python train.py --n_layer=9 --n_head=1 --n_kv_head=1 --d_mlp=128 --qk_norm=false --init="uniform" --init_std_up=0.0801 --optimizer="soap_variant" --lr=0.00959 --beta1=0.95 --beta2=0.99 --batch_tokens=16384 --seq_len=512 --doc_mask=true --steps=6214
Each number is 500 + 40 x the weight over its row's rms, rounded and kept within 0 to 999. Layers, rows and columns count from 0. Numbers have three digits each. The size before them is the row's rms in percent of the matrix's.

# q: layer 3 attention query, 32x64, rms 0.175, rows 0-31, columns 0-31
# k: layer 3 attention key, 32x64, rms 0.228, rows 0-31, columns 0-31
# v: layer 3 attention value, 32x64, rms 0.202, rows 0-31, columns 0-31
# o: layer 3 attention output (transposed), 32x64, rms 0.382, rows 0-31, columns 0-31
# up: layer 3 MLP up, 128x64, rms 0.255, rows 0-115, columns 0-31
# down: layer 3 MLP down (transposed), 128x64, rms 0.374, rows 0-115, columns 0-31
q0 050:454529456465453490526615516561497474469461521588470471526479559541520472528520555502573503494530
k0 088:445465514549499495547542557567538467511511515561432533547554520491500540533447549501446535504507
q1 110:486439480482430482452505512552526506443480428457490412511439516536494487532536510443535467435503
k1 074:583555501477509550462437473429452492495528475454515526477469491534507475467490533514537478511515
q2 056:455470482435443481437553477561515542456507477489509411523478520558520506526571485465540491461490
k2 060:445432491549489494447498575469559509551516524586530518478516469451489467518453529468484509496502
q3 115:555520511518584485538485555429485466568520549514506579488474428448495525496457488548462547509482
k3 240:480512445530573497520558538504583414545528526583513539467539510507471499547450549486469479535517
q4 189:448471484434436478453542450564503539436497461469477388503468498554500493520568490442541481437469
k4 132:470520472541576496523551547516573423543531517587490539482535509489469506545453549477460485523517
q5 067:524450519608475547502467420485532517483470504498458527486532495452466464428403518450465424493528
k5 311:464491464548565516496541549478580438547533538588516547480538508480481488539458547480464473533512
q6 101:483445479520586458533553516512496482432524567593504488469530490492513425473544452512557522457508
k6 071:561490554430441515556525556473470482476489478476467513444457458409522489589470541435544512460500
q7 095:593403502441474567469541511451522485427488527494561537502444428504504452536523509538503494477486
k7 073:462427527532511582518556469526532394550470495546506542495503464539485517533480494506450599473473
q8 098:488470483547523502513512528519542451541548501505578548568484500581534543471527432559499512533526
k8 077:547466583464516450526464506480421546522526529503503424454465457530540425495497403529541506466508
q9 088:510507455473446509576470508515518507487474552523454429483439495543475459508475493512491526462476
k9 062:460523463512527572539521465449474498557520506503576547534545514553499510451470433540462468516523
q10 100:495451437491413486462590549446537511485475455444534478565514454461521452554444456450483527441438
k10 082:479445551507468461539462488501473437469515594518521499498554445553481514463470471478502496485488
q11 089:536489571463505445526498481487472470428472575479521498463521511606454553474443424574472509541464
k11 072:522507524586447548523506470534537449468479521526470526490472491460467527469496498488495453633543
q12 085:463467566519523444537509465503467485566496586562512487481508446503528542522542489522467488580461
k12 063:488502492462463507427527440489437527580507577482513532399468517493491500436459471457518524463494
q13 094:478501468497478531583486527451489495479503439461462558495529474508521542435459518482496503495389
k13 074:446566480527448482485555579445526504523475543459490534493606450531491501549528513509524530518540
q14 114:469546526475431518506516502518576450479446484403550521491493539564464467554536516473583535389455
k14 070:549444529478515434518507466449486508495540469492468439460513583512466496510462474486473525537448
q15 093:415425532535537521513546541568531567545533475488554500504552463475452520446465508513521453501510
k15 074:499494572500487555526484484510419529520518407551478517452493415445527496434519513498531478536542
q16 093:544571469572494440495522507424468500570591473519516560468446489414485462475468487561484490513456
k16 073:544534566522441483581532516511496526528472536475574493456503545566504539457637525562494504498508
q17 097:560479518474517492481495537524468479501571437543468456425444540478569504527475532582535478533487
k17 075:480578510492483519569504463527436499438491470428477443518497557498541479457587485466467552462532
q18 084:515531518431550531536470501500507540535474528478501572502466500512462463514560483488516593525433
k18 060:474409440521495452525500527516501488500415517482501500499521609515514492484472552517556418505547
q19 087:525540567466536528512473481532434461476509481464534541528518441505491447520529492516511474511529
k19 076:505500473530470478500432545459489529518458491509485537539496469483462473497452428470427537483487
q20 101:509548480552526523511555494482460575529483413544458550516458489481496532562413490534540566487470
k20 078:451523571478471457532549508502455529497515529552469543536528539506396493507648499478517516509524
q21 101:470474533461451428454578522483490582473489460482455506503489512502529448507513504518496585479441
k21 077:518455470479473526542568512535508459486517561532507484442569460532502499522468531567508471500540
q22 103:532571459447522481496500522527557513521414529576511542546477486498581525502526486508533525564471
k22 071:488441473460459488510484521477449456489496532468539408518470546595472475466485559496540502444488
q23 107:585473530591496501490517524513575507466460475442531538546472497495533469545465521515587438431539
k23 066:533470551473512510544524535523521507507483514496452445458486524543517523461470504500512495500520
q24 115:479456510507551466473483447523434554473511546473437565443541452459524522535423495493503501520429
k24 068:522481480464477514455440535512466538510428470518543481532531550492494496563549473489554468535517
q25 095:488503477419547531497503553495549508430515490497539534548485509435590525515526512575530493488449
k25 069:458484494468458501484539552585495432457490477515487502490490598454519551479462458543517490457518
q26 097:476528542507509438551519505583488507466567414551514576464481548505540498480533521527531534546490
k26 066:529450548436533450533546484513457532485460513587518541519514451470530506490513480535471452510529
q27 098:515510508546462545521569483493544516529470449419442489530517556465479541526543455514501554515458
k27 070:481451515522538488475522486545519521480470564512483430395591515558492499497459457487511556557487
q28 097:535482533545478506489477485454502465489476565475518454501456458418509488474518559468576593441468
k28 070:533488443434466435612510409422516482526475475479512562504499552477520457450529502469473494481478
q29 093:374540464497492464437541556444513476453495441477474506407462524585535506472506511492533505504452
k29 063:534542495500418481487438509495468425554459501565553485469526513540515441496535498524484589528530
q30 105:465485454460559566478563484445522489584522463538456506595528464563460522454469487471527556533507
k30 073:488464487496571498541481449507413503467519460505488508475509435525413406513484461476555445478509
q31 107:466457445569485465555533495482472458477468480466452460471481489522409485448546548508555522510480
k31 072:546436503489506541551495511490491490525520589501512597488511484530530495577528538493456551611517
v0 101:492421518466483559456533514457448484444515537499436489513517490512468453527509521528407498450568
o0 097:518483516432530551459468516506470459517469577507514549508503547513493459537517422488475483458556
v1 112:556529521518500515460439513482496452491439495551509441444584510449590421521500546475479483500577
o1 105:530453535480475562482482535514567487483463551495564473497461466445529547515495550466495474501502
v2 103:495547488467469476454479544573476465483472438491572517498512465458478546451521485476431417479503
o2 104:474536501524442472432535573460465452472455436442524562444455499519543485491530505492473484552470
v3 106:464556489563505503548557415495578471492501489517519527510515581507473420532487532485499539529562
o3 108:524516514565513488489463467500545499482501472530570475520555551460539439512528566524518402518546
v4 095:501476492498491475544528493534573468508436526422462508470502471529479488488494509536498510523627
o4 097:495483581588516544515504505588523533444458536532586516423493540565408470508525471525516512541510
v5 100:474466579560548523528574554522469558464522508463492472504520558507457609425481518495459499539494
o5 100:376484470530551488450426476516503467436487527541505480551503552543530486420485496447474535490489
v6 101:518512577573570441477463468494526550457478539498484578474455516534536514514442433523446535484502
o6 103:466499483499546478480512540588514566467584491518488496466473439532625482580447478492512530487518
v7 108:475521531471441447482470537537548476567556526591510520578482462502501528509485487582544474441512
o7 112:518530525523469498469423481505547574468489465487486492497497470453454513527500550480509520498502
v8 096:545421448515461537425484491515573490484546462501515497484385425477497521533528448479499547566558
o8 100:582505510539461583529458512479610453578504523504495531511489467558496486580553447448524521518538
v9 102:594535470508569506504486497425429506554490483485533478533517474445482438560559428538510493494502
o9 096:552564480482559520523517541420477569548494525532618482549439505438503502555477499541500508461475
v10 104:496490525495516523495420532569557482464508533517524508473543542449492563505466516462608433430477
o10 103:476469467528433527467532456526537443412469459533460475468463538512543493435488557530536435457419
v11 096:508405442519526408504455521480442503458462550448587461476526487528499478473493553445553560473540
o11 097:497480472545483541522564486505513557484445518504532417450524520543548441489518591439490568474565
v12 098:584510529511509531543530495506435485496479502503453616533516533515544535458456541488556486526486
o12 099:509467480552550530532477456490470562513449437521478543527484389498550511484431455540433491536463
v13 100:461561526500457514518457515512537549500540498543530484544440487420481488552494609533453564497489
o13 101:477532550535485502486458544540449551493501468434424501478439514482524492553520562516560556512509
v14 105:531510526504481549488532438465483472547575517463575459595536540532470477463429528547441490480497
o14 109:564512524419568514480493484458459482444449490452494507591450603476469452501449510505544585490443
v15 088:505485413487523464450482462459466387474465536524546466514464528492501563521439428476470570506561
o15 093:520492557538472495412501494495503550573417450556498524446499549490515492461482468460461489510545
v16 084:542494535488463574537573522488519468469571477525499439503501499581501497496476528472457505459494
o16 092:443515528503534568535470531470459544452486511531449494612524465448507508446472465454426458507597
v17 098:480466481525477505416487464467467459520503481459640505512462561488529556512551467539526519542478
o17 094:509484536547488477468547467438445487616456501489536476467460538507512474490551484540453527462474
v18 099:505532549487555525536541524503487526577493447495530476477518492523469460513561442463521454521523
o18 093:464544522432505500500517545441554467487533505490551516549451461507528471463531446479515560479438
v19 109:498425470501539493485473483547460490492404515513498532466453534567460500475486532516491464568505
o19 089:508455463502471503528522490518460529517494466591547504500436553464452450512510448513468500533520
v20 114:460484521526531423535484445530487500439586470514486469462586452462503489584496439556517540530483
o20 114:558474485489530398410497530531504526443540520491541433539438533519513524531504501493482476458520
v21 099:500489524547531564474454442538521449490526434518521475480559511472485463506540435502520558481510
o21 104:503496498527468516491460518474566465493420486394546530583514573496515531512452491498486505387528
v22 100:562447486559492454422533467523446490490541496538510478454499513422473539437501592549519425507465
o22 105:592482547494542541468370399526491458524461531488500483499487475503523525493496512467485482565474
v23 095:513527424453492578563546482516490516487477552522495547465464499502583525529463462461526443471485
o23 096:537492484470540503533551486485507569511498457492452484468497573456596523466548462539485450518503
v24 093:488470441532507533520522538494491457502535465485420511412472523490467537530495480541446558469531
o24 087:490548527552504447457407517526463536462524497426480533443477543482525534529497397520450485485548
v25 094:442451532482474476583481507506524490501484536478516483439538498460607441461483507518501444506393
o25 102:524478474530534490543533498465520487437470575430492503479477470468498546496463565541578510519509
v26 101:514495465504443492502449495494521476547502522444464500511447545474557513551495564515580538451541
o26 105:568494515502453512553525532494515486511511445452435459584504485511489465513495593434499500505532
v27 101:475574475496528496446493522477494427551499473551387497464450562433509490530517501509479507501454
o27 105:460549488495516530469503490558536459556469501569474547494479492493519555503526533477557508628534
v28 088:527462449505443473465484452490567526542505537515486464504494463443457550409464477406518440579495
o28 086:544464470542527471527511495484538477497553479459498417477536521584510508489444479503538495576446
v29 090:476455555510512460552534523463475476536479542534488570507533452502435452490519494515526476456557
o29 093:529500615485509422562471496542494493511498548566569481485478511511467528492539440565450479452537
v30 111:502553565530538501498515538498478542483507507462482489433472488533478474459478499545605455424551
o30 104:482528478487583577541492453531475451478591437474521507449452449552485467495520548510532529434538
v31 105:519478547498493548567513446537440491541508462559543446488399489473541521513444487508451526457521
o31 100:449471487512523506574524519534455511515510447426444475496474536463510550477522532431503406483544
up0 093:513429510533489515537468456504403460464464556403475561495521453534509492471461542547501495512494
down0 069:503539469456489558530510589513476516533518471497515470555446521507530515547594469510482459487493
up1 097:526478488501524477555579603492499467526562465415417482509457464556505521546509477483557490473432
down1 079:512540527467510501528494488475528489518464516506606502457502519425467499454540542495423481627515
up2 105:523435492524494507570463513514512489481559534582434460509548474520515449532434515511438463525460
down2 090:443524474562554454489515481502502472483438524538460497512530504466499538566484546482453569486506
up3 094:504465487545432497482437411499476460467469527503511571506442567420521542436453487560486502533493
down3 085:518525472494486513512521461500519523479441540452500475530520440448547496445563457444554531431517
up4 110:380527469503549485498550551497520470524502474494476515439516557506522513429456461483500497476517
down4 088:557405485479442475555486436553495526475560537511568539567567436454469464529517574477482472499416
up5 103:556530456514503493558508501497459482384522483511481494454478495497494520513518509438585433536473
down5 096:557576512475512469467514559500506514427461447535466460468604504548489506493518415464530474508480
up6 108:488473533547603503502578533491486567600490509506525417519529505495534494527409492497475531516528
down6 116:518503490534450513479497521479475571447570506522528539451392573455529415494471451455503486535433
up7 094:483538467558493540447574525521519523451489503554471474528526587474430479446524471502507528523499
down7 072:536485538538539447543544465432448532544506450434485557591506449482524508571494555538559492466451
up8 113:489400415494499518518435528496497470527514561484459497434526500469561518499475438512447499523462
down8 090:536473594501541518484474458480494537520546496387496477499477480497524525431521468510572559444547
up9 097:556526475426508456483541554499495505463494457480461485553442539528605586509458551475479466492500
down9 093:480468494533544500518542496484495508575531515440445538499510502518494527462528496451468506488576
up10 103:516477464530492490488523541433497481569486475535427529512517560409513503484491448472478525480473
down10 098:491491467443502543491431480539458517416529501499423455463595456549512477496438492527520503520531
up11 102:461515460468547457470576529510523505475534446553535513450441500575587547484406463529526509502451
down11 085:534555521564409528514467438492479543521442539468507492500556469474480442501532511489467463508551
up12 098:482523498463439492499510505475481524425542505479488543515482513427507558435515520552451564472543
down12 093:463570458446545549456479483494496516503479527394576512527470593578464540506489496534517433492504
up13 113:498467553479537517493483469466425527569493470584524524518483482370480569469521431543428451448498
down13 078:483528468472531472529484514531559475485444530445454532440510529577545497513517543479585516566580
up14 100:522498520499546507482559479524498413478443516495522536535489458472502605519514518590505504507475
down14 112:480479528494477409487534478552444507470525465444443491555517502462476525506603599483558506496465
up15 085:496501462431474506497446467496536440534499458472411498509504405523506470481456540443531459547552
down15 149:471562475460461512508518497528538472537574513486504545513512488443559565519498585432505472569520
up16 095:530558453533463508476413436479498513564469503487554556506474410495472550535446535515502556446448
down16 083:491537528464491492523480481502494549463434589430478513508499508505475460491553520546544468496484
up17 089:487551451493549531533498512492570457478563504464498515554445512514517453510479478469524498545457
down17 081:507496519501463438532534508511462505527494548486509461486517525520453496526541494524545446481453
up18 104:532508523451511416488495530455526549424503521469522545444484522470532542579485457558528491508530
down18 078:438527502484543508547534471534460405543484473502477488546505517518495512436485526527465540500470
up19 108:490517486463505504555539543441522486436475486458528550551492547401531513461520483527484448497450
down19 080:507504517520513536462445462497499489580502489563477483447499464542481475533433503506508577492576
up20 101:510520568504535497419451486553454527463524486458553572517493398492495513582532515483537477513522
down20 078:488497477386467503544614459487550523511540471441552447493484528481519482407467414503453524534492
up21 095:467504513484493465581497461475420517495488500486473507467478455462480440496513547469477520502458
down21 156:476501504501509527573529548517522476474581476575491522462464495481497507506478543475505528541499
up22 110:581432508547499477521501434447484541565505486546518584514507483495486444497475487561477410454463
down22 138:462530519550465536499457437481492519517460458508417459536534558482510472549482504541505494508456
up23 103:542509452513490473525516524532474558576528500585552497479542473540491503494434446549435522494508
down23 115:523503547519540482454481495518474541473507503599515477451553416482490513536513469533560462506444
up24 102:484424487509478575499522546516468473571492508510519514519575483495478557485468505466441528515501
down24 116:452508491494504535447509511527488487451494529417472471529405480493563464468513418549538447486506
up25 100:486511511511499541445483556459493563545529429490496509484455491523498523486453484496477490565518
down25 081:518455503496457462523434444466572538466514463483545499418562516468481554499530493490489543470560
up26 088:414524477543550474448523431509464488531484494471525522521594428554526523431471504491531552464451
down26 088:561511489504507496549499445513481476501484506475460498579463479434472546484509508481479445466449
up27 104:560436444570490548542587433485458561482536504553531526477518462510534454460452558494509505459494
down27 111:504428457462502489540555513496499460515459537497503544540497506561510451518480539519582538514459
up28 111:487504415576544475531496546513496492493521562514533468601512562488496487439446516521461540518438
down28 121:474456574505550481530485511494512526477582497515547466490510516541482461437454452591445587514526
up29 092:557547448411471530451523525468482487588497524520535513533490555497487560507473479483463574589417
down29 090:516493489523471529490497511549532521466532495445501512421496465444613487518534476451550395393538
up30 099:496488464448515516499478458569495523446513520529494496560537490483464529482526570509517431553563
down30 109:542553515520570496391502493510511461523448411463545514495492492476563480536515462465560502567560
up31 101:467505559551546494482462457530506531480494490513547480485508482452427497438478462451428532515522
down31 090:551476494480507486487514497531415542513410535469509477480498559496502495483464467560398426540494
up32 092:538433531472476534506475423481482443518524539535473489392509468520480446573423483473566499484485
down32 103:497509556407484503522461533536459605530487490498478480493453529460497501567445407490512482552499
up33 083:442452547501523452431421511485568441449477478458491503499551514577518530482480462469552499478493
down33 075:445485474528486533519501459494412510528472544575475421466470480467460457496514486524448492432455
up34 089:474517461554519436540501509512477513541459525488456551476450584422603509498462499549501457527471
down34 094:494544546476482529538510544519463554538462484504544509475444463510415493501438554500489530442531
up35 092:495556381562605491529472508449507557500499444471469535534510554460558455524475463576484490511465
down35 096:505533572470489516445520522442465415468481457469459540529586524532496464514549484479526441444450
up36 097:544481461518446527525473464476513476489502507516559540461534380499503495510524514494503468536532
down36 120:517452472576537563532540500503541515494542556496499529479529474513503412536436563536466479563441
up37 106:502486512476424468546477469522488466474502499489476550509553429528491507556529551532449416459519
down37 098:519470489517478552598519558415517548502520555535525410457537453469513530518531460565435531521434
up38 080:523486487549538471486491475428520503511476540499498445524516523508478475483422519441516574464508
down38 110:506508483505583514566507467479495541512479444606508452483507454582477462504483553459524520478491
up39 087:427542476449494433466508519549463537565509532500507459450537547507536470481450544535458477422464
down39 078:482484555484486424526417496449483487512500530473434505538518484458490538441481497528541546526455
up40 109:518504548457505506522472513540475481464480498523492488538517487459568422560537556539447458649483
down40 120:558462468477523533502460509498557479517499469601472512463498482498494504515477476514557457510482
up41 086:484491499445452546480451587411521483499427486415442552455512507483500520513534534421441495492541
down41 081:527511519512566498485536505537518473456539511585528503539515565529523540504473454508539542507435
up42 097:530444529518549576559485474493463552574443527521488492510487512486433534476409507530478520534502
down42 096:511535537429426565561473540526487458478519477452539413560490558439523492536509485447475554488453
up43 092:521510545562509495542453510491467523471600528418545488534517560520502551488509462446451494495513
down43 114:518562530563513434382532423541534522501495478464475515501497536468478495505447460559444467529474
up44 099:473547425389517490514495535506513477473557444434434501575525515439465477524538531430491500553544
down44 085:529526508588445505474493452498490514538493493517567509445460477572512509481515482570464485525480
up45 091:451453497499536417437456565482493511499463515536548417447537494492542558495514468457415493479468
down45 080:529566472477498468512526485453498519526421460499411423465433512488510494470479451530547473565519
up46 105:481438554462543484473464515402463461567538488560483485489519464541453533488472535492503527479466
down46 092:446504535515467460541469497534484502477482455460457464445443455406535465555484417520537495494607
up47 100:575509453448513495491505477455510472478563486474547465529461547492515449539477538506513522471438
down47 091:449464558543523492463559483547505530488478510500516532420468489560589505544544432496522499564563
up48 098:484513489544515447471460530451476567541454460533543478477478466505523506505463502518468514431532
down48 087:456479482452469529441517468464568460502518451474440482526437498513498433482519451480546512492532
up49 110:453534493437545479468528553476481429479470525502572627544442544494484499498429422484506563457526
down49 079:518472464500478557500469465474476537540522444469486470415489510500512517494575536523513482538487
up50 112:484472556592529548519431558524481480421489546492517512496527525490479483442460538525523532472530
down50 119:496439464592425553466449493526458505531516545462530490476485562552472493479500573493492483484475
up51 092:494497455513466495580489461474460521503482513601475474456497503428508474508444508429467557502523
down51 079:504523537474569502520474556535495479410519493428565487558458461500504538570504495465558481484490
up52 110:541509477512500428472467527443542584500558496498501551491517507439467536453459505556476517491462
down52 082:577496499484450522514473480491482465508587514410480523456512478534444468459549479468515572489508
up53 088:439495512407508406542462495486494443453572491535460496496529494503507476526527544457555473521496
down53 149:453524511473508510449550503479540419456591493502470508461494483525543479555537569484412446452505
up54 096:560489493534528472489509538406478512554558518410485507494527481443490461497437517525521519471549
down54 115:557464512513566520541542508495445507450576528452430507509568521535452411486450497453471500519587
up55 101:528493486436496545480439448519493515489552517553442467551514518434450474503433542431460466588490
down55 142:528474455540454503432560505513512439510466473536529444619476516498481497556488539474506513521429
up56 105:569414467396434469532555485445533460461488519505484455480469510486521461469490500479500495496526
down56 081:459539508586592524479423491500461537480545503559533591561524505551487493492493496522551483540525
up57 110:468551554555568487461400529510478502472483523483540494503516601507500451487484525543505471485533
down57 088:484504495507476482484532535506501507509496469436456524537451437545504585511563572458547532503499
up58 105:492500512538490394444503452452469453497566484493460576632514527506508454518502493475517429520441
down58 114:500473512445508552452489453532461523525490422479444510511489573507472501507480470520522446521515
up59 112:470452461497434418476518574506529491542517489501503458406528504544551531549525549443504478477458
down59 115:527482488485454479434497519558551491496478522471456494498538519481506554491538480437533496525555
up60 107:510487533444483487568467494519570375476521531498561501514529469557454537549489468441498495519501
down60 134:482531527579502488522469468535518513486565537444432523558486461520547506488509536492541477464469
up61 091:438401456514510536559573553477509533506527525478609505544594450484475478469459519488506486454488
down61 106:555470481508459447511539502513525421470537509499567412572486487453514578489585481460501520506547
up62 092:531508519481460581573505465543465488585439403528484510509434438407460460509489529487538484542529
down62 086:512546550492514539451472567491482517466526513550609473597591489532492505518466537516566458549508
up63 098:478468499540516539478487457492539595501569527539502467474459601508514501510417465488500460478493
down63 093:539527469472525481522459512456496459433488523515453497457497494528426490572552514466524517406507
up64 105:525523473520516521418435567456488509523489563544504496494512535431483460522494527466498587540443
down64 110:536531458477428454500454494497497505485532488520454542486570515488467476487574485469462573544473
up65 098:564520505405466565485509506455515472529548534520485524514550482517516526550447432568508444581425
down65 092:569503505480470451503487481490475493459463491443454504492599538538507458479477459542527491510505
up66 092:495438517478534505540423512446484462436499527436435524527487368422452501444448491431468508498536
down66 126:476453446497430497566459502471535472457537486520507515541527416477470487503456477469450505490480
up67 104:492467443474520514466466469478515500533544582497456482482570441467474535522438483450514427543529
down67 087:477503544518497478511496504466512497432445431564556514504454465551545500521511545534508556527491
up68 094:559485536538478558532448451530562465561510472509537564517522412511454484476503455462477500595487
down68 099:494528521472504501485486562548437509495483488477481476448441473521457430487585554517504541484457
up69 092:484550516546426471490505526548467519481528465496508466502476545549517498489547503549526442522535
down69 098:477575542461559497510483458426554497475478483509411500515529492506454470466473530503528449442476
up70 086:480470479509496475537430540474522486511372425492556522564473520450499499494488567571523514547535
down70 088:438445617499542473493529497529437488478548463482506506553538526613472488499473445524479533517483
up71 094:530515571455471499459504551450488416493456490495447474501506559503475462564537501530508481436486
down71 088:512518446581510532476491525539404545509511516440547468498447500563539495577538538488434506503458
up72 120:554522488453536528536512550519620426491516444471556488533473487465540518525508471534496510510363
down72 096:472479455472482443492494462476474476528506565469439468464557505507433534496476426522511446489609
up73 088:542434474476505537504525470481507513504517517493478520489493538520446522492518478586488477491421
down73 091:517572466454510575513503543545521535456450512579543496559471523544478549488526496470521526563508
up74 100:511506467441468450535561527450423541515449461502486542460501462472511402558476452523475516500446
down74 075:502471487539482484418485500538557473497530488464548481516474455474566540454458513509503448483396
up75 091:481508546535483452558538459537477385467482466474441464499537562561502462545472544491441463499488
down75 084:555574507499489505514431548504575577518465498488504458495519488525508470463505510521500564557528
up76 099:467550481546561488540486511404397550563501485526432585517534419444506464480437538501520495504552
down76 119:501527530483522496505508450543438500596493511543467550560472497524487467501527495498518484424425
up77 121:573518489487469498450496497429513527585488499502487491486588481432516551484448477501493478541482
down77 109:546505582549431522538462498470509501503515480499512517523520529578481474530494513527497587486457
up78 095:420473459500448418626491513517506438458537487532523547453496442508479520582506496475493509441473
down78 083:523571502510490471458467518500446510589504503449424410537497576512466532514470453533523490501506
up79 105:540550512562428502455555527550529513498489492440430462544499503468542508501473522395504529515482
down79 106:444521499545498495550477561439518549565527505527472474530493405440543469451480458471494486534438
up80 085:529516499485483584431509505491528499461458466485529544428469498485553510457476578495557420541526
down80 089:493478447485544433531473545539494455476555476484482554550530558503513480471486476523491591482438
up81 092:494513535475490453480493477511513594462517507574536449504471494485460457543450513509422455571476
down81 093:460547441452534495462500474480399476485530500438471486497450493475549500427491554510451518446528
up82 102:439495520557452519522488488467486479521463558469512538479504525485463449427494505482481512451572
down82 119:510499446578458509591532415537449440485447507507519476502438475521506437584497549475471416442538
up83 104:501527447493531508469542479510460429512491424507478482556530543589456464451468499543439474508533
down83 090:465546553511391432492444473512528484439526540491477423469500512491486565517578527491492518494477
up84 108:480508527445532456529514571550431559499509489501469469438459432460571483534466487488482529613467
down84 086:475509508539506520485449480460524414557495503467540516532540560521482484484528554471533494414521
up85 101:468521509489512464522474412512504466499537540544511523483529390533480503407452485490488487519476
down85 124:508501513480475478499489446541447520547528520558467541461478487549531446489521476562526567467423
up86 095:539524520441496579545457498541486393483489451552502528526466460527525410531541482508527492481519
down86 074:481467463566530448485499475469509594541500550486465483469545487483501518433422517521519582521457
up87 086:500453601558512476524490548461497450503508469505573435448515563479507395509577516541447547472487
down87 092:541525515403468541558503497552491542496518506450527461460465451548460489487549511468494536473440
up88 110:532512423471511479484578584450506505529550513418475470539496490471491528493442494493470447586469
down88 101:507433500471511492525414503538529530487480541566493469529540559476527500546495497517440551468442
up89 098:444495513537518499596503560519500481402563518500543454514504490473466476466494565453577561507542
down89 079:469512462477485554454498483515507450582480569426536639481489500514588518521518470537522449513508
up90 085:450488542456529495409487504484494445414433477523503522490483510511565531523515509413487439466473
down90 082:430517513522492490509511492476555601482520461483481574515545433513455544508498501570453519450416
up91 092:486524504538497476479523520482555493497566428431553515544551505489509534543548568590479449482491
down91 095:527486532516508540531504481495469448454466502505574547519422536518550486490525514490491507490527
up92 099:521467507540497500546487456519438503553442562531476546508438487471461478503419494491446509498405
down92 083:463546532504512527501480445493570466445487483521546514528558530462568622473540489514505437588551
up93 097:495541539514517508514506527480500478511512566505508375505577547465463497431453536550530542516508
down93 129:507408469463469466511464586551569535599499453502560544451419435514540486466529499455465495548595
up94 133:554469452490457503440464558487546547569523519485523515511545560439496522498478462475423494481430
down94 126:482507537512516572516440511549485573521542537493489468501524503500531502442538454489477562499456
up95 106:518430499610509537494544505567522522491451533518491484548491505451557475466472509532520494479511
down95 105:522539436546518484521491568483396451428477536469479485465437531483525532429500430473454479587501
up96 108:501567466454495475523506483476495423500556539515466417540426418565499482500481525514539452525428
down96 127:555482510529518474491483465530409516514511476517543545492602506544447514554464484522443552510529
up97 088:482553478492527572455546510537507450473453494514417515453509579437482548489458516527525495502471
down97 077:465543521508514495491512596457508553487507482467532530558511435547519478521539453537486570447523
up98 091:560517494501467474489483491536531506526476537486479527402513511478557530547545478532497474428512
down98 096:520488505457539492452487489537508571504497578465501489559538541494531433468530489551556502515642
up99 095:517558488458489506470576548439550494515507469458545526475508532503487532540555439569523483471449
down99 075:454483550523532454512462521548430530484497530571472491567489519467489443445426500464467500524531
up100 105:469509485483493470487548475509501507499529440525463517483497441489563585539548464532487460520424
down100 090:548452539504583508516505558433539466467499532527477520483490465470465427464535513456498547414518
up101 108:511527503483462492413523472451499453473444391505485515454513511499489508492481568500521505545481
down101 113:479466558451514522469477536435456493474469480497540548477492520478510549552511536491557452455544
up102 150:494474545616522513561437517490573451478496554545524536453504532521465443526569488489596520488500
down102 156:555441542537411494435465422442475495435472475543513528491504498499455453597551588521504470473514
up103 105:431492425533574529439508493430523535536528487483576490506502522504506507433416520553437543503544
down103 117:441499479563449511482501522522516508500532442536479482503544515535463533445405517503492530473411
up104 086:496509488541534454464528442482546466587518556438530479528539530499560531443496467530472552422534
down104 104:500515483514547521501438518455516512474499586514464544565621555572441543484480485484451574488547
up105 101:482518499447473467494522654522496532499473527505498463516527487466457519471456528451462582530474
down105 106:540443504479429444457451497470521544555504520539451536502550481512401456477533421480536491537586
up106 118:489444492450540476483542440498521423522542468465477552529544500530543486559524503538514492575461
down106 125:472437520519464486563488522500479449480425497496570526545463514556501527535523510552507515460514
up107 092:632436480566508459553483504435532557446494560487534479461431538519526496511455524466534466457515
down107 090:563480500458478545525561506472512543506482485531525443473486484483494447503567543476500484516501
up108 112:485467525585541501566504458534478470507459522471476545483531498485513529498524482566553460525505
down108 102:419480507526472493510478557443498544487501466528480543538499480483433483540478492518616534428592
up109 083:521522466506499477503496458501473444487490476532420521513513564538504513524524554477536519496468
down109 086:562556447466494532566507533475526560461516475473473515533479503447519504486502428480462452434539
up110 111:534522456506506501508462543495534484446512523401435522560477555516508465539459536505523575516487
down110 078:465494546433519460515528471499450506576525449575538446472511494438520539450568470471485471531515
up111 100:525505485595527470567441435512462484484504509491459492570534429494505494530561499522489466583483
down111 096:503550516499582482516554540482452475494447424493546502601564573592482536453523470516514552477533
up112 085:513541421538513488441518519401555529475495608470543544543500512520433465520454548525501534518506
down112 096:475484511617534575500531505488514550480453497480523466498416496448452561506487554512541508448457
up113 118:521536485532510569504496482458565504515496488457544518450520533572505502497477532547499575390556
down113 079:552471552497491478549535517544452515491500527597505516566485477482500513521534494487487473639501
up114 098:541496490555514538483437463486595516548482477484513514515552500476539514452510519519470489447574
down114 105:458500464567423521517461539502572500507438494506385501446547522496505465463498566526467453472454
up115 101:566497528497476438489498491536612442460506398523442560469565507484546481536547515536457429454496
down115 114:503517464440508462496499506522539530571531533462551542498453546413546538485570495417441491469530